Part of a small language model's weights.
Size: width 256, vocabulary 5291, 10.9M parameters.
Architecture: learned and rotary positions, no biases in attention or MLP, untied embeddings.
Training: a variant of Adam for these matrices, 562M tokens.
Each number is 200 + 30 x the weight over its row's rms, rounded and kept within 0 to 999. Layers, rows and columns count from 0. The size before them is the row's rms in percent of the matrix's.

# layer 2 MLP gate, 704x256, rms 0.0722, rows 70-74, columns 0-255
105,157,218,169,161,178,215,179,202,207,191,235,180,186,213,252,189,189,216,182,243,164,255,193,200,208,197,154,213,189,187,238,208,167,232,219,176,222,193,193,154,207,244,220,212,180,203,216,215,180,154,186,178,224,281,214,254,229,211,248,195,166,241,182,256,187,198,227,166,186,243,168,215,186,171,149,165,221,195,261,163,196,189,155,245,241,246,202,232,177,212,222,248,179,257,204,165,213,263,179,207,206,220,249,181,214,165,237,218,245,183,160,213,256,189,203,174,182,212,184,201,212,176,215,218,168,229,135,216,216,198,164,177,227,201,226,223,200,213,176,169,183,190,241,210,170,231,208,150,235,178,212,231,190,185,192,185,187,194,148,227,193,188,152,192,197,179,155,193,148,176,258,170,205,138,205,259,171,167,135,201,201,227,197,216,157,280,187,217,149,229,244,240,218,148,174,177,184,192,173,226,208,178,157,195,220,179,171,265,210,228,207,166,237,208,125,163,207,201,209,235,163,232,196,260,209,190,186,191,205,173,193,198,189,248,206,236,246,176,191,221,202,180,177,142,179,190,142,173,185,196,196,254,180,202,213,189
097,223,244,103,169,187,258,230,187,212,234,168,177,243,221,233,199,219,148,207,215,213,201,236,244,182,221,207,229,213,156,227,173,179,203,207,235,219,221,224,121,213,229,189,164,232,173,65,233,205,162,209,218,177,235,256,261,219,212,188,207,174,156,146,253,231,225,223,209,182,185,181,206,219,171,243,213,219,240,142,165,163,194,178,262,181,175,209,172,194,193,195,196,154,178,154,209,247,195,167,191,175,172,164,196,194,180,245,204,221,238,215,242,210,176,213,182,202,189,207,230,218,176,181,225,237,191,209,205,234,162,182,219,154,192,241,167,203,191,172,179,180,169,203,225,236,198,218,212,219,205,195,239,189,201,207,210,185,197,177,216,258,242,153,187,190,170,165,257,208,164,206,233,229,207,183,198,175,214,194,187,228,225,201,223,184,118,193,224,173,181,166,207,184,253,208,265,169,149,148,186,226,189,116,211,177,203,207,175,214,207,161,193,181,215,198,211,215,221,130,186,189,200,218,157,220,201,245,217,213,191,278,172,187,173,196,174,205,203,185,204,211,205,199,213,217,182,237,198,255,178,172,206,216,181,195,210
082,240,185,236,245,195,184,211,233,248,154,240,170,171,154,262,209,147,223,188,198,234,178,173,135,240,154,209,204,175,185,183,233,201,193,194,160,220,198,212,206,219,233,224,202,238,186,173,204,230,225,227,185,153,138,152,188,191,133,155,213,173,199,162,167,226,216,215,187,232,191,218,225,191,195,231,263,210,202,168,174,149,209,175,193,161,191,252,155,206,179,211,215,223,168,166,192,226,215,216,170,109,200,175,197,204,210,226,173,171,195,270,152,158,219,235,146,152,263,209,210,215,210,188,219,204,209,203,228,219,196,221,211,163,129,254,213,198,219,221,249,192,197,158,218,239,136,169,183,189,211,221,178,173,171,206,228,167,180,200,207,231,184,219,156,171,244,204,211,187,188,195,175,226,230,201,172,215,258,237,209,214,249,184,175,167,231,219,194,267,166,242,208,212,153,192,249,174,216,185,251,220,211,206,211,156,162,188,226,219,180,219,219,285,160,222,133,249,174,167,172,209,239,208,227,217,240,203,230,196,239,174,209,183,198,206,189,200,200,155,202,205,225,198,164,215,209,209,232,163,198,207,193,238,190,165,194
098,225,225,223,167,190,162,221,177,204,185,211,210,271,180,262,192,181,190,183,227,207,171,239,182,217,249,208,175,199,221,236,237,175,241,188,185,164,183,180,227,191,254,174,165,184,207,222,215,206,248,222,178,173,137,209,214,178,160,169,243,211,184,183,131,144,186,236,184,153,216,252,175,217,164,203,210,230,184,210,190,240,182,173,171,155,150,166,193,283,202,160,198,176,220,214,164,281,180,230,189,167,165,202,191,188,200,164,257,210,206,157,231,231,200,207,190,143,203,231,187,242,217,198,213,185,239,218,165,238,201,255,177,127,198,248,168,282,228,209,221,238,204,195,201,218,183,177,200,214,217,223,200,200,236,221,218,149,208,185,216,177,218,160,176,189,184,200,215,218,182,193,249,221,204,229,151,240,192,216,181,204,208,279,205,217,203,180,226,183,182,190,216,192,184,235,209,210,236,170,192,248,212,159,178,198,183,151,137,196,166,225,174,176,208,178,224,174,213,254,187,218,213,156,160,178,198,187,215,271,227,195,157,254,115,158,200,192,195,167,201,192,224,145,182,171,194,192,187,192,180,150,226,218,202,181,162
105,168,196,241,212,159,164,183,208,222,151,177,184,205,199,225,215,227,210,191,167,138,194,202,215,171,91,231,208,202,203,175,160,204,219,228,194,241,197,211,217,166,198,242,162,190,176,196,216,135,170,151,250,233,227,181,205,181,224,223,219,165,183,205,210,234,144,205,187,204,178,202,191,198,179,211,235,195,156,189,217,234,242,219,195,215,217,186,209,174,196,196,212,214,223,210,202,190,166,214,186,235,172,138,258,214,165,196,242,187,154,209,227,184,179,197,160,236,205,188,156,228,210,255,155,198,221,189,225,207,261,238,197,165,171,118,218,186,237,185,184,227,192,169,242,193,160,235,187,192,175,221,189,146,153,249,169,165,176,199,190,224,223,221,240,186,202,156,227,227,169,204,180,221,233,255,240,188,157,212,220,158,245,195,182,211,189,230,188,193,218,212,195,159,230,181,240,218,212,162,229,170,151,173,262,189,178,206,235,191,260,137,189,190,184,239,238,162,204,242,164,206,210,189,262,209,219,170,170,175,204,194,198,206,196,238,179,104,180,246,204,208,164,253,154,179,210,239,208,219,166,246,216,215,241,148,218
# layer 2 MLP up, 704x256, rms 0.0701, rows 70-73, columns 0-255
099,230,163,156,229,156,120,193,259,244,167,165,156,256,139,191,250,218,223,232,158,157,200,233,249,228,216,201,235,187,218,235,234,214,201,195,230,189,154,203,196,150,195,188,99,224,196,229,260,181,213,236,132,198,203,240,209,230,210,171,176,172,207,247,203,198,171,218,228,172,213,202,174,241,187,173,219,174,223,178,192,160,184,197,238,121,196,177,191,178,191,204,191,152,172,202,205,204,208,273,146,187,209,182,196,218,169,170,248,173,161,221,182,220,200,207,214,185,235,292,234,244,179,199,187,185,158,199,223,170,185,205,205,215,184,249,181,205,248,234,192,192,204,182,156,215,188,185,188,202,237,219,259,166,233,221,264,178,194,205,211,189,141,200,217,160,207,257,199,171,193,193,203,195,200,276,208,185,194,179,195,189,193,282,226,185,193,140,209,210,179,177,193,230,217,235,190,155,227,174,202,213,212,215,235,190,155,182,187,185,213,188,210,209,200,196,195,188,175,150,203,198,186,174,217,168,199,179,193,232,227,184,239,223,209,210,207,193,153,226,252,243,223,189,189,211,161,197,194,210,123,195,192,233,183,157,185
091,222,223,191,171,251,194,199,258,178,203,227,189,177,155,157,200,214,192,180,234,191,166,209,195,251,168,209,253,176,218,234,186,188,219,198,244,243,161,171,234,164,191,245,202,151,190,200,194,156,183,194,171,243,218,182,168,195,158,165,162,217,231,217,228,182,232,199,238,224,202,183,95,185,207,224,171,215,228,204,245,205,185,205,195,143,166,181,230,198,181,161,211,186,195,159,174,177,138,195,242,158,215,179,228,190,182,168,196,232,235,236,186,228,176,211,238,191,243,191,250,210,260,233,234,179,178,212,229,208,243,231,216,185,203,207,212,231,139,183,193,183,177,194,234,172,157,220,214,209,199,218,196,205,136,152,160,179,226,206,209,231,179,234,166,150,183,218,189,209,165,164,254,189,180,198,211,197,194,180,166,228,190,216,149,154,187,138,200,204,216,231,246,175,221,186,191,183,241,225,155,208,190,193,166,206,205,214,219,192,142,145,221,256,247,211,254,211,250,271,152,199,170,155,212,210,234,164,189,210,238,180,204,257,180,202,239,206,196,177,195,184,225,197,175,201,203,165,202,250,142,262,194,270,225,235,230
083,219,244,179,221,211,202,179,248,198,234,216,190,208,176,194,198,151,257,215,249,188,216,212,225,174,218,244,189,209,209,182,192,205,202,200,215,203,235,193,215,200,221,199,189,189,206,204,200,132,188,244,194,217,219,211,168,267,168,172,148,192,162,223,198,217,220,177,235,218,143,230,238,218,212,203,217,170,176,162,207,233,220,193,194,144,187,177,163,187,217,188,208,222,211,228,211,186,209,220,169,146,169,227,172,138,213,174,256,187,267,209,167,167,233,227,261,221,216,203,167,234,179,208,236,186,220,236,176,213,192,252,216,238,199,152,169,177,204,152,190,180,195,225,193,192,208,277,195,168,196,144,183,138,233,131,182,248,183,186,175,221,151,165,189,243,159,196,185,243,252,195,242,165,203,192,221,255,191,250,245,192,195,212,187,206,214,197,203,227,241,187,216,150,183,191,198,169,137,140,204,164,192,165,238,194,154,153,172,218,212,122,253,246,218,184,211,184,192,260,169,216,200,210,203,249,224,177,135,185,236,205,201,164,219,260,189,202,242,216,199,168,250,158,179,200,241,167,186,211,180,182,194,190,234,201,249
096,194,199,238,156,143,154,217,200,203,233,211,201,244,162,189,215,198,229,136,231,139,231,186,223,200,215,153,92,235,203,176,203,157,193,150,248,207,229,237,170,151,222,212,232,182,211,217,166,208,227,166,200,174,183,209,219,209,207,151,159,279,218,246,176,200,192,261,190,252,218,218,178,196,165,175,219,210,160,231,196,219,196,192,172,208,227,191,178,206,208,247,190,210,205,189,169,196,218,219,232,150,256,153,199,219,127,178,256,194,180,209,218,197,206,167,188,190,288,172,189,197,215,187,248,250,177,182,209,187,179,191,207,175,182,218,196,226,233,168,195,188,234,210,178,224,163,167,189,217,226,197,199,249,230,211,205,225,219,221,199,197,213,190,211,180,240,210,192,164,230,183,220,243,238,203,232,163,209,162,241,240,182,184,159,193,202,186,198,215,174,224,181,178,146,268,162,160,227,254,147,162,212,243,229,226,195,211,212,210,158,199,167,136,230,181,219,223,203,197,196,188,163,171,214,180,148,178,216,190,204,167,203,192,138,204,217,208,171,222,239,168,137,230,146,154,189,182,188,204,262,214,169,191,246,217,197
# layer 2 MLP down (transposed), 704x256, rms 0.0702, rows 70-73, columns 0-255
097,178,249,217,197,180,234,217,168,184,290,239,280,162,199,219,136,158,140,234,251,240,190,195,189,220,178,247,150,201,217,164,134,152,195,197,147,229,258,181,213,205,206,206,211,241,184,177,181,214,208,206,229,161,217,202,193,185,133,241,207,215,146,184,200,218,247,170,203,245,198,204,269,163,187,181,191,228,213,187,207,192,170,211,179,235,182,222,276,204,215,218,198,237,222,180,191,208,219,190,226,171,210,213,211,202,218,218,197,209,197,144,194,149,214,238,179,200,211,192,154,137,218,181,231,171,222,232,197,199,230,225,220,147,205,161,214,231,123,230,172,188,197,227,222,191,192,187,246,185,158,146,159,202,198,170,151,221,181,183,152,197,230,216,160,205,204,166,203,265,194,216,212,177,183,135,183,187,174,236,236,253,209,163,177,192,178,245,198,175,245,209,189,207,199,166,168,211,154,170,193,219,149,188,191,151,239,197,192,253,185,241,208,224,193,217,225,192,188,254,215,165,207,195,179,213,196,230,188,162,214,217,196,158,176,201,210,198,216,178,148,182,181,225,211,189,262,244,189,219,260,164,165,196,215,182,198
096,198,220,197,233,152,214,161,164,209,165,209,195,189,183,186,204,210,216,150,188,188,197,229,225,209,139,169,203,211,195,242,224,181,175,205,125,143,180,206,217,182,131,172,206,206,167,253,224,233,259,190,241,243,198,192,131,224,175,207,188,219,218,209,151,221,223,192,236,163,207,211,211,214,246,213,222,169,198,197,204,224,201,191,216,142,244,245,172,166,186,266,216,204,190,207,208,178,214,246,174,250,209,186,223,212,187,207,148,220,144,203,183,226,139,153,203,229,171,232,229,161,203,217,168,141,216,203,150,207,247,190,171,217,188,124,230,153,214,210,260,225,252,220,148,239,188,218,164,207,165,231,212,209,242,177,209,215,238,187,190,225,253,192,237,216,156,174,202,236,224,209,207,161,210,192,193,204,232,137,225,117,207,221,238,215,198,157,207,264,168,171,253,271,185,196,226,166,212,208,142,177,209,202,213,220,218,206,202,173,186,209,168,233,200,211,170,263,168,222,244,205,226,204,202,210,186,202,207,187,199,223,229,190,156,160,199,177,139,208,217,182,173,224,192,189,170,240,213,153,216,217,169,237,176,201,221
086,227,243,234,157,178,199,255,165,183,198,199,173,173,242,186,137,275,192,193,170,204,199,213,133,190,204,255,195,177,184,170,190,193,254,210,225,211,208,219,158,224,167,203,187,189,225,205,166,196,186,239,145,155,194,193,247,208,175,215,224,240,166,189,207,199,202,239,261,216,268,177,172,208,130,224,212,184,219,204,168,167,192,242,213,191,182,189,272,181,224,170,173,178,224,214,235,237,183,200,207,218,214,215,176,221,208,175,164,218,192,260,172,251,187,170,211,199,173,255,230,159,253,143,217,185,226,150,236,180,179,195,192,239,231,199,181,197,197,194,181,190,237,178,187,250,183,220,224,219,194,241,190,193,145,259,246,191,187,181,167,211,208,224,248,180,207,189,168,187,176,243,177,195,181,187,174,206,166,171,177,199,161,214,224,191,134,164,186,228,166,188,250,198,181,265,211,166,251,245,274,207,219,246,145,245,212,193,206,240,199,182,174,168,198,269,226,240,197,209,200,232,150,228,169,221,158,224,227,185,215,175,202,205,180,170,193,156,213,187,198,162,177,190,134,201,212,190,230,191,176,184,194,216,204,132,192
099,227,204,206,212,230,204,169,189,181,184,216,145,201,205,132,160,177,222,219,237,252,234,199,218,197,166,231,225,197,208,209,224,224,173,211,249,202,208,194,166,189,179,224,216,206,269,157,141,163,186,186,203,230,204,181,214,232,209,196,245,166,248,191,245,210,166,199,260,236,208,206,181,166,237,209,197,190,183,156,160,196,176,165,277,188,184,218,255,189,168,175,180,176,196,219,215,157,211,126,240,208,200,217,203,189,204,248,185,171,241,219,194,252,157,242,208,230,212,220,201,198,213,226,216,241,124,205,235,214,193,218,251,252,184,174,172,147,195,268,187,225,200,221,224,204,193,220,181,162,195,187,175,256,198,203,258,226,183,176,204,223,143,238,143,169,224,178,244,192,167,261,132,215,210,195,203,153,163,165,169,198,242,194,170,199,189,244,170,137,217,168,201,225,243,184,185,193,165,186,218,174,181,195,237,250,152,197,216,174,187,191,248,136,235,182,172,146,204,189,225,256,187,193,211,204,206,231,173,248,214,211,189,150,219,183,176,210,207,229,238,226,217,181,218,187,160,174,219,197,207,177,181,194,131,210,172